python train.py --intermediate_size=320 --vocab_size=2048 --positions="rope" --tie_word_embeddings=true --optimizer="soap_variant" --beta2=0.99 --lr_head=0.0074 --max_grad_norm=1.0 --decay_fraction=1.0 --batch_tokens=[16384, 32768, 65536] --max_seq_len=512 --z_loss=0.0001 --max_steps=5860
Each number is 128 + 32 x the weight over its row's rms, rounded and kept within 0 to 255. Layers, rows and columns count from 0. Numbers have three digits each. The size before them is the row's rms in percent of the matrix's.

# layer 6 MLP gate, 320x128, rms 0.158, rows 1-72, columns 64-127
103:074157111178136094159124122103023093164139097107128098173141147187124153160006138169120131139163164191124130149129171116127136123133080129171150154130076135107126117183166136140114185112155088
093:081129102143141123091126167099103197157154114079149142154163138142122091079096121137108137097107161160057113098122113132131179165168098130123153113127122117187150056116121102158042175204094142
109:152086106109141142156154125105084106149172168086136113157087115110188176147111129118121103118198056170104085128151119107128138152100138125167131188099103145084072120138184090092122129168153125
095:072150160095132139093164124111203053126150102157142107103126172144145070113101126132166206149131133156164123147108097148203151125145156132114054186141165087081147177122094121171105134109113108
105:138149117148154142106084127126097134083151140130118109137137125113138111168156109135101073017146138135140144195147102162106188082190122160139091130131116169137148220106111123060076105123111186
111:087163155088154178140108109051092114098173136196114163169064113133113087162135118132182112195150079147094137118085108121142173121179144193106144085144126169094073163115131106121179150136075169
102:125187114145130127103154188108102114081065097103164099147074149136148090122179079065095169121142104126116111081106108112126129153185137125085147120127162112162080143116061122104139126157112163
092:097132092164148183163093088132156142144180153137052119146108108176146166126143142096150135113154106095113150107179100113079160171127164177129165082098097075136136055140170138125113140097123132
099:190060132166103151091119157139194148108117103087125129180209125084090076104090166129111129152133152072101137166095128146061130159122130141147130108109147119142178152164146084141098123132193083
108:122090060152138105044089078122140159166111166136089077199132128096147150111118115057067129144126153135154114157128174118131086103113159157092155119151080080100115088129132148075101162114063129
101:107175155190090136134130143154085099209083150187112150127140096126137141139115139131111177152108067134123122156103140110072118124074100116124145071152185177161141151122143110174058090120156103
100:158121114067127131134165075130097099169139139123113122150144142134081078122078151121153175155102172131153143075116150158088159091114156093149117089077079097095138122136108127143137083101154149
100:082084079095140175187124135120133126096162125204158157097096170142119183129125190059163145160146099162113129135044108129085130111117124148097093152102132066109142153093131119135113127209120127
101:151158191153092122128101171094125123064132179119061141121117115118100122128117214128126139136123124107123134168143100174135136161195082183130126077137110187128083121168096166189131125128055116
103:103143128163159117165112149121156142169161095066143127102127151138165055160136133130100103104120157079108130162095166183138103080174128146112139082157122090145120187092179179086115067112148083
100:147177115164061115094129124120098111117170152125163132183116167168078137089084129069102135091128123123134106101143160127170213152127136136166102112127147084115143105121171099099193113160177111
094:063116167146124089141086106143084094127086178116121129169122106112085107126098144092114173080103113151103160174110095105098145079160110132161119109135151135118115127108100177137133096149209101
098:096066067094156104204118091119144110084141135129163116200099110128114161149128149168174137138102128108151129160162158155149145164150134098122131090165125111180178089080128118126109109112115146
094:092126174172108162145135127106122150082187105120164137103125134144118170094107105142131133133093125068158179149080155127164127169159123094130131073099129137190150181109115132136133124068151081
104:122164124153144152145140096115067126125107090138102149091127188091095144160049147161161131131137057126085115132172124087115179132113115150102025157109134150103133129167097084117098114121090131
090:143054147150165080085136201094075129119168112137147136154165117141149115126095151155107087107171160099188133086123151149109118151175122148088185122162133103077063126140140140144107071084143156
093:094107092129159116102077130131081171118091094194155135084114119118147101145156066086135145125126117163111179114179126134138166070137110143151101180068135100100148063107072122147150155125154153
105:066110108103104118125071204155115137116112098141123129165179081117169083161183161151163083167140111143161095083201085140121121120117144118188092154140130139116110182121170072152111158145109078
097:082125068122121094133144124079087111153134133091156167103085135144113115159163113102105128148141089118115111162100134151166165110135151157114070070135125032099166117168145072064115074132084087
095:076179131123155120163195177148101176106149107073107124125083144101081125175125145147126109137112079131102114173078170151127147166149087135199119202105150124100068095144078090099111183087126118
103:117132104066122162142186078098200172109143153111153109127097066188071098100170116166095122123129143135105136123082167131118144107148089109150096098171123150057104155150144147115125097112114069
093:171152112126100113168132128167151092122154063103143140121131109193073082113146097160091182100119102152133120092147109131129125147147174130097167143159109129093106089161196107108138108137135196
106:104147140191136189165088133136031172127130117145079057127154118055138184200121104122127099106070129064179129092109107078097149119140086098100146124151181144074173153148169133127113142114142176
102:142153139189166077075078095136138114095178173121108111123113121125126184152154160156097097093100163185125130117120134156155093126103103167121128127155112107154112169036143166110069068118155147
103:119134051145138162141130098088150160167125140140134130117148121112064101120104127136084145127150157145085106167133101090054136146154102162106132083108136125125091090141089086098128177179126164
111:127118105139168112139118105095119099108089130047103093159102145184137163086098173138163172139167123116107116151126134131122089127107142163111127146102106104051147132129151140109053122121116081
101:142076103161108087070134126136114123092081123108081078168135098103156052119130096146141145090120147139126123149153111173078185178180146100071079187151112126132131084144083171124108189113219148
085:124133144106170137159144106133100144113179159105165128110141106120068098177117087055094097075100092140120080137109079186124191075148190088118100118140072141108185138108154137089159053153132103
095:104168132162151078171116107095121130104141171146122144103121121156088114188117180165115118119123083162132094174168209136063102158124125184077141104139125130112146110109167154141078147106155130
103:047134125146165113119116091141117107057172139150146088111098143147084091061123166101180205161159107133116103122074108130092136126160106140178160150147130102123183151114127162180075109113098125
102:145181113113133141096175138086101201081104150129073155153134107097100157144109186104079174103178124102100112146081160150107090058107161089078140189118131123091166114083101081159167204103214155
095:119133109153183125183087103160122158102123147166120128114151177090123117127097203148120097167149130146163141202139178135115134129095113106117097084142087093161151091140112092099091180126145079
105:078099135185115149143132100101104101147202157158172130127137150091146098114152102102158124181146124039139121141106152124186131099200102140122072138163115105158201171168110144164119124090105092
105:123167170154101183180106220138127098140121150100155097179122142173135095121166092125143124150123114117115125094174205117106158084157132097130126178150164114115088165092087118130152082171099096
101:117139155079160189115088136114092108161165127104132108135154174123118151122124179145129144126132193083124164170101104065135156126161123099195122144140158107083144167152085111113069165155109159
100:187150161159180088135107148154126121116116124127160182134162151091109124092076071198135162119077139151164137125172138090155124151120143149181108126140093126125101137129151148092053133131106128
103:103119091087106116107135145086110197157129123089121129123146152175124140115158120108129119099143105154136111123186116150119127169113100099066098039107156175064088169101124132100073126115115152
084:087114153101111141125130153130161062099142078111149121098159181112120156159112165080181119101154101120185132132132152128102178070089184181108108120134173192122162150151143158115156185114129167
104:169160124132116128138099146118098136146187171085113076127115053104096169072172151064161118111123132084091139109091175160107122174093155168087149090115143129132092255149132078137110148077155095
105:162117126175041122188117129148117140144134111168110063158083138062127126101159161171146132126107123164146113140152112078110177168138132135130116138136154118164120084106149134088160155139052108
104:175170110103136130112092144158074139102120098131165113109092189187098117130074171111136113107155149133179117121173140149133148134151195215148157091147162085088194114130110125137112125119070162
093:127110140121108112119148180189166202165100189151136093156055126138132184143138088178132085141137121089120138126138151099159170138139075118146139140144135104082138143163167107153108169164113088
103:081155179149093154109132109124146097112183147123074073177141113148140108155108159155161149137179097160136171164141135158146104146152148212126077140157111112109134135057076140132123095075104163
103:096150163127050098192117181120171136178141166144110118164142143122095103107133113080120113174120141116186160134117142111117118067102130126140148072123122090074079164183172091143105108128111068
096:157076143182140109155199150125090164106172168101123158119076105080168087149137105086104145170150136171099081135153181115131113211139155089153139114180109165151130132141112184101100127154096171
096:165075146158081125111121147191071151128150178068146112130132048122119131149089065124158167078117116143149147152095123143131097078111116101150100134152124122122161147140076125138107168154072094
099:171136170123062104136148085122118135129128113109166128132091157056042135127134117171154129116120148145103167136135164121151146131203148062167063102187156173103206142084154164078130171101106143
107:112110124111157110091107133176097121139077085067142100118108148112103119134080175109116158086195167124123170183130131105114106133148147139134156120131188125130106105146076162108091118133099133
099:154125103139089133193097199106115155119165132118153122108126136124152116184124182126111128168102181122181128123092130069105135093129085133070158116109084166124078098119135129120083115165095127
094:089159152102110099069128203109145125085157124155148154113095143134140140163088155135081165201136157134129089097043122040145097137127134129112187145134149064137109075110115155146121120116111094
103:127170061190119112141129154114100140147127107138158186119124088069161139109106077085200125139097096125139089131118162108167180150094119115143159162111121120061125172160153098098139082079109120
103:175153168100200100108142174135139090162136125135139145193167151133176132117139113070099090106173156075173126160132155117148109116162115088194107131119125090190129059154157115111094101116130160
093:121160146096164107118138111121109150176084101112111091172155108118187119113153165153132079210080131134120102094137127087118132139156152087076177139163152158187126169181077114179101103084087094
104:126115064121165125178179193142101154080112079089118133155053175087128155160126082148095077103074073149144179143138121134129079155098151097160101073128147131084118138139144181133113157138113165
093:103138112085149107127124123197115106152099155063194081140115189144171099111139112092070084114110116116127087138089139112128185150099093119117093169162166134170115164130135099137127126162095128
094:079068155144108190120159116110058131119092148093148101152119126135189137148157132137207116130097174135160119107141153155117124154113119140151146124123108113232112184108122192108118139085117128
096:129178106105128058119080147144126145150116102099124152105119138092171131128088044113153162148138127197112132110147103174133166064150140105106163187135080080103126112152140165133122124146184148
099:143152105147092197118143115146051163167121141116113163128136147096132136170158140133111091127096129173188099175173110173143083193078149076148152175101135132129182107148137159147053156126079184
101:126146111133157062082143087155133169105106124121117107141095133114171112104152195130162129142158129110056170104145083073091134069188091105154129122086147144130102165124138147115114170137124156
104:052113139153182164153105157082165177103154085095155147111107088080182158142067057145127142160098167154141125106180135100160099154165078096117098095143071093124125168124078111139130151171126164
093:101110122142204076140153138068133103098129148128111125137177152146138109178125127068123106153133114177135114125046108128141175094123119131115144116161163076096158144092087108091176076156091135
099:128116129122153082104123188095126179098094105126177117170127097175126167108102059096042151161121107164141071149135198114150122148162158199185111121145085082113111160127137138124121074139082153
107:079152053077130169209139158133095099072130096147132095122128156106146142116152161175181171124153178161206125155121136129149116147062124199122138161099153088110144151120138189138084112110134108
099:190151088116159116095099139043134120090140142160094100127165155071103111114122134170212098114181174127138115098161157144131184149119225083098155140089178187123108114115106166144130103090178158
104:155140100104127093138167143116140156139125075085087124081125067095132162154145103142131121156103149139135142151139162106142169138162128180073120179110120056100068145193137138127119162113121101
108:177158093139123110085137100145150116122113080116177153168140077117115105157061148119132161112142146136151175150131130147081138142140125055147102183141095104142120107225147138137134087133133117
099:170103060153089149089129140128100167177190052159115126099136109102136163138064071087118103182106165150120141160112136144154119144149150121105136113183147165151110194102080081105154082149158154
# layer 6 MLP up, 320x128, rms 0.16, rows 1-71, columns 64-127
104:153176103087114151142154141074098180129149171089124165121107179134173139092159132101144085098098149148062106128174113114142170128132103150167172107147117112212128116177120072059089157163105125
099:193060086126073161121097111154111139163183154150092123145167149084154146131181133086101134071132075150133121145187154107143100104121129149149184165062083172126132147097111098124072145125100166
098:152114124113148128197071076103183125165172155097126111142091147143098115120162140113098129123122095173099215161130123109129088127136217132095151103135183125166112117144122166125112137131117176
106:103168111131110175141112167130116139082106147123136138107134098177152137122142089085095125120150090154172093103113137122070097055108150140096107140133076142108139109081121091118120152079115149
102:098171086165125106151181097110171175180144113083084117071152129148180105120105170101166139142123083141131100127164157146065138134143107150113153071146150092065117242117105082168167130084119069
105:130109098126129127097152148127076129129138104112130068071111132126100102137141124163189176120143099078139121084100109144125118147116196154097138163071157171147093168134172102156141141093174107
110:116141108169068127127127172160200153118170058107092149137104116133127135140148129074102126146105153123119089106215150138117141103208047120126140199091109147135101072081102106137123141143122116
105:104133201193106097135118052156098131126123119157110111112119131114125139133089098052125161122099105088097163138155201015201137154122140178139130144102112124088135123156146143152106132161113123
091:172119125125145143148135155092108036056090126073109123109124098160149148068107100163162155158153154157123089080110115178093121158125110159134146114165081106089125100066122114137168090100107118
102:125146167117136115166097148216131117128094200111114088134128143151227173134102129131139117119107088139140156141114148091178150142168108107120135144150046114144106097108156097146133101110122144
103:115195128138166152155128149142152152170158118112125118089225164085181143159162177131117160186172131100097068160074110114123112115087135041127163125129155143133132080103080129121117132138132116
108:179173195161061136155144118125103161174154143128114147109139094079136090110120113163142166136173137132112133105112109107086098120143103143164129130121144154132062122121093086140075133098077125
102:146159153096155089082144139118168095107161135165144142124060104112135112141129129156175000089169111096117158128112084143126122120135149133154170190142106121138074067115111188172160113113163103
092:132032157075158155086134066165199113165076133151153157164138133074186132111145151131129116089195146145144105129113170150151128127078113177148094208123163098142148129141091117105098112134152125
106:158133107138146125108135196157141164137170142091084150137138162101142167167117086090119111131129111165133084154158214176162083201091110159167136156169145137145142110125099160179135129198122157
097:096056168115065098212142020155113137132121156085117102108105128105069147114106089140113152120106118107109168147160129131143106118175164129162160084038130131163079097126110129107126122110163120
091:129178058076161159176171081093140102199129199148140113105138106098156130131112166118071107158124155172111105139089098167149136041091153131129135164186138137142135173153124144113090145166086170
101:140096087127096102117082206134123129117084073180178120133105097135106088137108165125144167115088171102141168095091118086108081147120149098168122145124099119153188110112123149125158150175129164
101:097116130142093099179161104093070193087143105138146125118156139150124140142098088114122090092137100107127092091157073161101148147113146124129082116117113194109128153195108106090080087120149104
098:110143102123168160114108159154185136148176215168095127132109139206113140081127104110073215117143132195136141128137150121135141125096137084114108124134142122115137114128115140151126140123141144
090:138124153143101110138083156163163165158134061150116118099151188138154098109185195163113118141145113160132188107095115107139128155067108154095123161081172172077094141151133185103120175104134172
101:165102162165137124109158119126157143110090085104058132115090101142107098101113140078152136134131142119092134114108143146145180144124133164157118149110156176184131174137088132133123132086126182
110:178097135177137118092132164140125116175144148055101096191089100093107132148111139149087132099119148078154163098194147153111162083135160153152117190148148122096122142142081148166165163123086170
109:123087132092060144152137189129138107135094076114085113103110131131130138125142144117200182143090122106150148103139159124086132104168186177124163104128149123114174128075107157128146161104079137
104:097141147122123177120123159153132123129056151142041164146082128127124108135151096073109145110097060086127089122119138201126121119196061141078159115146094152125133136148170118088156058099129140
097:197148130111095114183132078145127142112134133182145116124114167136157133120108143067120136134107108121197172107114110095112068086153155140148094210172086085134098160106123075116134173162092163
087:088120150079143118116112116132124088121118125147092144104107129069162121118104130150206083125090094151082111114206096105154144177137142120124172161095158090147146127090148159095133084094091161
093:167085098162107131160088115105127088120111083098132094081168146165038101152095124144110096183152144177086091088075141160106137120086075138162109121190103144084065117193088155161121093092129102
095:142121134120142160162113154172102128127088123141155144117106131142166126101126150118158055123083113133150095099125163111137083201116135115154156130034115137161161084113189121110047174152094092
106:108178145142161077152162124116181116144164152102137196159103130102142133161144069125136076125123117186109163084160105182103170155169099186099188180146181127116114096135144140128121116116173152
102:097137126118122121133178145103084165129134140145117136159148131126088100127129199129145166113151109138115122079090135113130093090123102069123109146172082114131091154199104087074122131160099147
099:151053182132145107172147157168102091173126072146115090098121185157165066118076159161144133203158086154120120138136132148146146141113140079118153096135111128103137131075138132155100132119087117
100:132125140127145132162072113153096179098097168110136141128146146138141137140149161080087130120172116087105096127133160136182161140109104161150156179179112154165208083142134069047156191115124095
099:175176121089097127150158164115094157151084142105137068114077139136141139173076109155069138143159155088142106145106146082107142115152089141115132135141202060119121151134137180216134138155151101
103:106093147117106148172150120106093098127091141110126101149137120119158108124116133125184117074120125121103101221112083143088101201098084134136173137112119144055117135109136128188078149165099157
095:187150107123142132150132102136064184123082111102147087091114129197134133128143122179143184094124104170103144137140092141143162113124166166100105079112093113099105127109159076092135151146085097
101:095132145153110085143114165086167139155145120115151101133178171197113118095093145107154109140174132089114129164149112210090102171137139125091132093160073170121139080187181185163154106139115091
099:141106127085159095153154128135105117072151130168087129107160156058105126135103129162110169106159157204096127139149183126128143166117102082056115201106160062085154147100157145136093143145170087
105:143168178088130105124140108082082091084137129139123105147111054191102142188143138137153140167106140102144151112123117104083117144131083185135109224078146191091093192194158110172110095129163141
103:068071149120127136125134139096090091158121149129111078102131136153107122146101132107119138135132166131176142088078123130174142179076144116110180123153122148128184137114142161064063135093118196
099:109130159134077138082210077134108082117114098068128117129118153157092156101144132146169132118137124158081113121088063179118115147238136145152149152154134148189097101122110113101147063098130131
110:119114112114118075147132125121067171081130085139112141097119148098152187153166132118147136132102143153118080127067161130114129082173116181187122121092101178137124135155066179134141124125136124
101:093142166141132125102169157068122144101174125120090191103122209119097182131167111163062084152108126122172099121144111160127125088168126178139076142117098116153097068134137122167084158143160125
111:145093092130070157176140122163139130140152107099123111111111123163126169152189163066129087088150201097137115091183115083094148124174160157105159119126104159190162155107058177142117134066146093
096:108104112169176119091087184146126134150101136067104118127111115112186076093162192110080196119135124193099106103170038133135099106137118135173137141148137119130051143111108147122175081094125134
108:108092152114121148150123120123119103126121153153202140113087110133133171054087104148053113147147164119116164111083150166145144091164097134154042140157158121181084166181121176150115151145147149
090:100202108138066181144132118053155096140146102079151090118135139130132153182109099074116132139110078124151119085108108100078068153127089141169117093115163133173136116110181126139183134100138167
102:133117141146112105120142148141091138212092079141125088098142176134080173118091152108103175051119140110105116102153144113126096105177106071092147175079128168160091120096127110141096162034138114
104:074097194106133104092194123111117114141147101152150116199113081126171133100115076101123196069089118182166139139134107120165154148151181141163179119082109153143178124165126169099077168118174184
099:167102134117101139097135120125135080126151139130077120118143102124134139103152119124101128090094141185101170182122114094038103118146051096144154140135142096168189113147096137167109091182143097
096:116106099094163089123098137149156165052153110106110157126144132164105056125145156114172151124162202160156108122157093120197107142075100140120100122091148140143083140161126121078103112125166127
104:143120161141136156167104166138079153128109063094098111127130136122046070170148173104148160111142169159149110108125119096160089138115130174125136054111138171165125135140065122139173091079120118
105:153125153129184126126093113125128111188058123093155127132146162095080102121058113088135171150130107091117140108115169156151139149174093117125157105146112172102108144167201121072116102154094096
104:128140095140165159155141174116121019115103117139152166105121140125096108120185091073148137074117108120113120154115167160162143104094092161156090154168088153110153151184113134128141094116112126
096:143149117123118098084078099133163196112091129128081101120085142151123141133153108105124106116131099177117094169147091071157153139082151073124115122111100075112169171120141156118124094103041133
111:188115119114107054096104202157161183100088161169125072099120127137143125153159183133107120185153168140169158085080125176116082107152122134123145186092109139116078184102162176132146176151128160
104:133101118134108118096128072068177151160152111049188149091157141133083115102126117097124147149061142064144128069112166210135110098132187135075130084201105172096181076171112070158098112108096156
091:159158153106114134122069162154120086167131082061138113154111123118187214154108178147100128117156152140127157105176083148124073115110104126083103082130139073130140021097142198140121085146117104
108:128153129097109123145109160145126079128100112116128095116096112144085160152141147137105119159085155140143117177142114081092134117135134152153050127182129137147179108076055113139061086093161135
102:088155092133118079148097076109126073154135081121138143124136155119135079098104176101088153094136150071101121146097082157120153160146189121084135076120180097103119098153091130153126150090118137
097:102126145108144081154104087098134147138107114144191126199112124089168136091090062115110149149147107140183091129140107157198167139126119166082148104173084107102137134152160110097165111144116112
098:107125116119101143119106133168155156117134134170184104106142081102134124100119123194142229105152151090084134108131090121106067182081151098111107157137113136119074151107140096209136086096135129
096:132124175158136123133150126177122127107114190128150128062109132117102168167103116156129062140101108141153094107165129076101086126134143107121094124135168097176096152109208140115132118147108167
099:075163185134101141189166069124202152164108095153094076155123092070093125174145126140098104133177166134131120120156083133159179104187135140133123180137151126110154195154121117132119107177140126
104:120091160134137125107133117117114092168154127106147101109208090180099128126141168119128158090144190114066104108122170146120172172150132182151135109108110090106170103169194099076128111130123118
090:094100149113104110164121133191102069134075080158141147145126131180105073113071128130106071137181114157122165113137173072167138115183124066164161176092111124147124181159099078149154101110116095
105:098125116171155065124114205134138144167122143118119119117141095137107091081146108137153086123133142114102133112197132093125098129140180161063207072115141155089090106157145090112145166090176106
109:172108198120135104113114126130133180124087105146163104121120094094113154098160163125130125203100169133155126167115042101148150151162113140188096137095131167131170149149136145152140121168046109
102:154150106146110120131105153122154170146099168136116113134168128107160128151147106085171189146112058139115171169062125130125106083100110151121159079129130115090154095088075120142141128109074131
098:130111161144110093167140197097181170131120143068126140108139090130134101108141156073120110136132090137101143130132185164180102172160087088137156200141158166151075157097177126111092113092212206
099:110133111142091119190125159154127142146110111149145114143089126098116112119125138152123098168134168118103109078110233143125131172118138124112108081177122112126127138105186187130170134147119105
# layer 6 MLP down (transposed), 320x128, rms 0.147, rows 1-71, columns 64-127
099:117111120115171134132149063098150082084109152200139108157085100137136152147106146120127076165107139196198089085142172224119119100077116143103122078103172105169142129125148080154131140159119084
100:120110066127118141128102136093195141127129137145132121114178142120132092170119105127103204181167106113095148175206116142159160114058094167165155131143102123150108135083188136126103115103108183
101:106118117144165075161056103168149094095153103160174136171126152128163129119082112142112196180144149176115143094145128162170094136155171108155074084153147151174122056194118134126130122145157106
102:132147153077125141138161121195091158071119109171124093073186080165141058080101170126108166180136087161107107142088108141141146165113081083129085076142093100113130154076106154056120103126082109
104:155107086110137127114132140106099111104090109093122166139157137115113132096198082123093139093135143079144069089070109111123157108136140198135144133093082143063115056133077162108155162154106174
106:069152135196166108101157152128130105162119140167129110202162097155103178128159172136185128143117131130120117097102127122180165161176103172157117128185126185089112102124152113109113113076061127
110:112164138170148088060072117206111133083105105132089171145139107091155109158109115174137080118147122063113135162167166081145047122128090108065099084103134127137109096086155123149115107132106160
100:100098137132142130190123118111129191129156140058055167097148099118156124091104114153154077104163044137098139137135139134090166102175188077126139094129132108180100096093185139107116171136081116
093:106151145143123181128086124174103148149078094150142134070179141137156139088127130198167061097095106143171109150136105170149101117153081082099187106119178132110107124101140136149164103170116176
100:190149117132165127170139103089074142130147123154155109136131122126109133141173173127105112136154098135135125122147095188093114187127103124127121109121142129087147185193182131122119092155146108
105:124167115143067135119191106141143180157126127197158093144136155138175149131121110143154128097139112190083151139118104151143107111101092174132167088160074084133118076163112121148113118155110154
109:116178155100090110153217161127148170111115180156123139116155123121125164115154076193136128125152140136125196145146080111118122070161151077090117174172121126147113178097133150091099112109124092
100:133126111138094141120101124116108126125123095105100155077142172064129135130217132055136133181148128136143146109069112163112142052131157098137183156089108078123144133118131115143114189126100150
096:113121072153111073141154120127066125143179114081161131127149079109118087115062098077175168176070127092123140167099107096195151140138139133098140088112071142109169154107126139090202129111162107
105:078147154151146178132101115196088084163096154121135146190117160118110197101151152133157117130132103104126159107121095142167128112122126170126110157183233129072152077179125092101139142124117086
091:136151100175112139131154114114092098174123094142226153181133127151156142166176083148120124120165113168084135162049108165109124180117059077120124051082135164109126189125104168125126139154114161
094:104108128117088112080131147136158128168133090062070198076144097111109094141188075135102137060131091141104182115143106149147099208129113161111115112100131123134135106104139156133160064070135119
100:088124138153123192158155192081175101182165153116110144117093126163096157096106128136107157155173141155148055183103143177176088129132135167150142103082156138100131185120084111114158120194087111
099:111154129143141125172163124130090141093204189190163140119083143121152074139123175103169086123148121123089172095190112094144073147154165106119117116130121131116129126196146141124104154098121105
098:057090076161118093108097180129161067164100139105157069163143132165142111141098125110155158109066130111112114145143115131156143170124111110117131125149105136122194076151139193159119153150145085
091:092138109103138078131140060150144146150171150127094128147138139153126138076105128131107177136123193148138134121138066125086135080104134113136158053179145228142110098111174075119163170099120114
102:164089113201101101110155078205149107157066136135075106107124119170120160134134086157136147121113120078096121128148097167107100093131090117118150156101145148084079097114129113101111155102135139
110:127083138154167187125107180076182147123154145083159054157087116108199157181113132139115130146095153096103118129126119170074180163174103155168128162160143138107179119155162178067096198127132126
104:122126127134113121079118189174124107150054184080096159153134149116098162136101148172064134109196138074119180103097139123153142098120154142164153146117099117168150052116109108071078107136119149
104:153171178140173173038065100110144125134135191133086122091078092096127151125116106129090126171142068176132142146124087172106173122104058118151090113103189123108086131133124109130110067146123121
100:092098089116149187131211145092146099142167076086079150149132087093110134169118101140143117138144094191051120087095100140130140108135094117177114123113093185114108129113120105159081068104092200
093:113127116178098110145151066125135153121118164161196130164134137191090140138105057152097172149191121150134164125134130171118147124107116164113118137107109145151116114148213091193124133131162099
095:098164122087120112095121097128204121108129141151145172120168107069134094112113132121164135125089147151099145107116116114187100147152195090134108161075133133152150165071099085116099119158088091
093:162108140148051116105082156119129103093130125125117084118149214081116140168100131108118083117134100171138157135159124164144159113107185132108082173130127077106167161037083107164116104136111152
107:183084147063148144133127105145114094115100090110148097125172163095170064187167143169095164135155107146107176125138140094120123098080126159153110127071064098128102129118100084119120110188127116
111:148101169115120104082128105085118059179117106135145113113118100055095127147155114103120110101117155157142152125137099116128171096104130115115069127169056116124128154128049116116087149110167084
099:146094129160134205160115133051119089161117086051106126108123168076116149092132099125152111084109169139139167091154129146114115133104142111147127144150111124134155197112098141155125113156129140
096:094155136083167135145101072132170144164103156078125052184178165136123146107115146109157129133065180089133151097123099183118125124119081120112152137164136204072149095108136162061157147171121085
098:155131141114120102121145140127094133179117156124145099093104105161197095130150094153115205075103090140182159160138134133112136083125109101141172143161148127143201134144124111149194158136197143
106:138111133122109198117147093143179115054149104125106123140130117191184119127184099107122124124105118099129112153158144121091079064109123100145115085133108110167155098156089077129101176116145111
100:130122173137079182173138167082166134091128106088163088129130124152145085184112128121106125068099119108136131143082138047162126085127156152074145123063119116074121150063103082159145107152142123
095:180078143104123161097116139134120122153137130139154173137101107149069129077226158126118160123140086140163067124180100134105130104138081184102161092095120152144149145115154173132173111104096123
101:125145159116124092094088134135110139086118136148102172124155124102134095144151151121049105047099182167175208100099173127109147104132132140110171162157089140115166057147095151078134132123085144
105:118139114154137118134123123101118089101147114118135095100159146030111137086121154127071086101133122119098138103053052198120118064132226167134129119085120102132090123087085132154135101103094118
099:153138095088097082174158188146158139125149132141103138150128145111170135099145064120146082145106135081124151101184142102115155116152137140133056101140156138160146121192098122179171110106157140
104:135142197183151109162080147091141139102033123090115125075144099168103146157120097136081196159184121193182041143153108133156171124135105098152105177104175148122077153132159092160115159106145091
113:146091074146150155119090064115059094134108105120133154136093152101112149117132097131149123143125122134170086136128128161070112109110089167131131116160061132109132065146108100125049139136151123
097:146158071099126144113141175112092126069132181173116120062132112125137154117119105182149158150183116063120166084103129092137156112197166097118166163097098125119112164125121161100069161136124140
112:139067156120078158170124095154129076151116133118143142115150209118141078115122120090094128112085123119094118126111152164085145104111135148157097170075142165175144104102141136133207141120175134
098:159191088152079134161083157113088086138070125105157169110089121160142153123112091132124144111110122088117127105153127184103154126108161125176136126133179169054146147094135056152169161117114116
104:144120117154122134121148196135132081130119216101089136188123118113129061099127156104157122138100114112118161103136161119115093114111130036080135119147133123141104129125129165134108157078090155
089:093077146132106134128063162105119142168106129066142103085117110085150115146062135141124132128110085124134134162147175132138098096093162193164142106136124118136104115071081144100124146115057117
102:138137132124110094124080193118096131146158175094095120102145079166111147141061132134086150115140118131136160212158165167098081108141154112136218172104125103125114162188076151143146127105126080
101:135153137145107121122112060133114166139095197143112102198159165134129100063142118113172133114147182134074152162129166111120149152030151159130189121157142088147097149149195095147115102111165139
099:053138106171139107126087142148086129175093113170141077148128172120167074147112146135134151123130126135140088141118161141154071162115114148095174048092100089114112110136138116124149229114123147
095:079086089139123108098141165128093132140172129128130098089139104152119122210071119126135121116085140159127064117136090146180107110166108114147154149062106143134108115128109131105127118149120141
106:118156064217147088205149133164084178098158123127094159116108150150106106157091157097143142135170164114130145125126159187103078176090127145091101105070125168135116125142162121147130176130129105
100:087126113085126149100174069103058100096154118137160163105121130142156164147095134108182131118111084140122125069154086128085146104088135152128176082103079085149115177124133125108165105133106110
099:072138077146165103073156134143141137116119086095132136126162078157094079142113102184141168127151100166163105211113143121143106126175116146134095149109129120087117161182109077127132081088078147
098:141142099161119113081092157127171103144102103127206168060120162112199100179116142136098176162138140122117149126052136086140110175084156108090132144112117097182172139122136134156123205109098084
110:146123120164124094119107156074167144114107160130092112212153103112162172130085130135107141158144129134107106193115115112118090160108138097139142102162143085201118175134141150143088151091163035
100:159105127158146110136148107126105157145108136148104132130160107127172118148132113128126175153102111187206095133154177158081159096068081154102091179119131114139176054144116169128073108089058126
086:077159094080137134142063138152154156117129113154120088170072141175083165137105182135059110086134135095208147112170102112191130145160100156143101138141133149100165092114133160144095141145170185
108:156131111121097142135131146161165068204117096118055155105104129111102178147162074108072073103181098109103198106161082159150146120108145144065075181116117198109121086065138101153106082099103111
103:150112135055137143161123121162142141144129063117130100152117121172154153102132123186158185106108176163087105126113141129132120120183122136117162098120160174104137117131173188133162172180110085
097:151127158143121146142142148196124169096149103116053144102189150129054157130147143124159143135060131111128139141152134109140095136130147151124156135093121167151084164120196170198148130080132166
099:141112158130130097118132117220184190134127109053110138065130116101099140132146164097103149153129121054101121132154079062139129092134122124134153131103169106113095174087123113116162087090059162
100:062103094105135170093112182077174131174097103105135143115133158172165158168084135209089116158112143137130170151111135119172117124098136167094081098145164110106126105129038141116164144142134112
098:204135112132135137114079194105126080138164066156083124147101152144139165096101137137109140064148154121125048120132142113150121107133101092129133116088114140146092174148136154089141097164162127
108:120142087119157147071122160146123170101116148140088018161127103129108087173121217153160054179080186104068116067111139103119090146171144099125120127133112135101112141146156085085137168145207118
094:124133107101106175137160120116143148159060134118114086085131129113149158160129162143149105109084115133114068123152083115113104142141135161107121145161108120144126098080149093185208163069099227
108:121212120079131147115080134127103126114113114182156141072139156115110159180122145153187093095125103151127245098117107112113141070122135081130072192174099162143102141069097106134109135159153178
107:130162114138210094069098141119123165220148133107077131143134124162150153167139105077091160093135146114182143135108151120138108152127096139173116131160117121170132185137131076171149110206146157
101:129151144118090089129106158147116071152143133151119113094072137083147147144126122085111136149092139113171146138103058051093097146135105131109164105190106141138157115154158117092074159165119097
101:129139126207074120107105113140118134150147116149079102095136101148131125149131097134132142146142109100172148121121120142136193109114058128121141039114133164158098106149153133092070124175153104
104:140123118118092118181164129108108207186138128142097125167121107130197153129152207180136169118130118109100100155095165129144118115137126167062133093109163131099111137163109161127188121157091133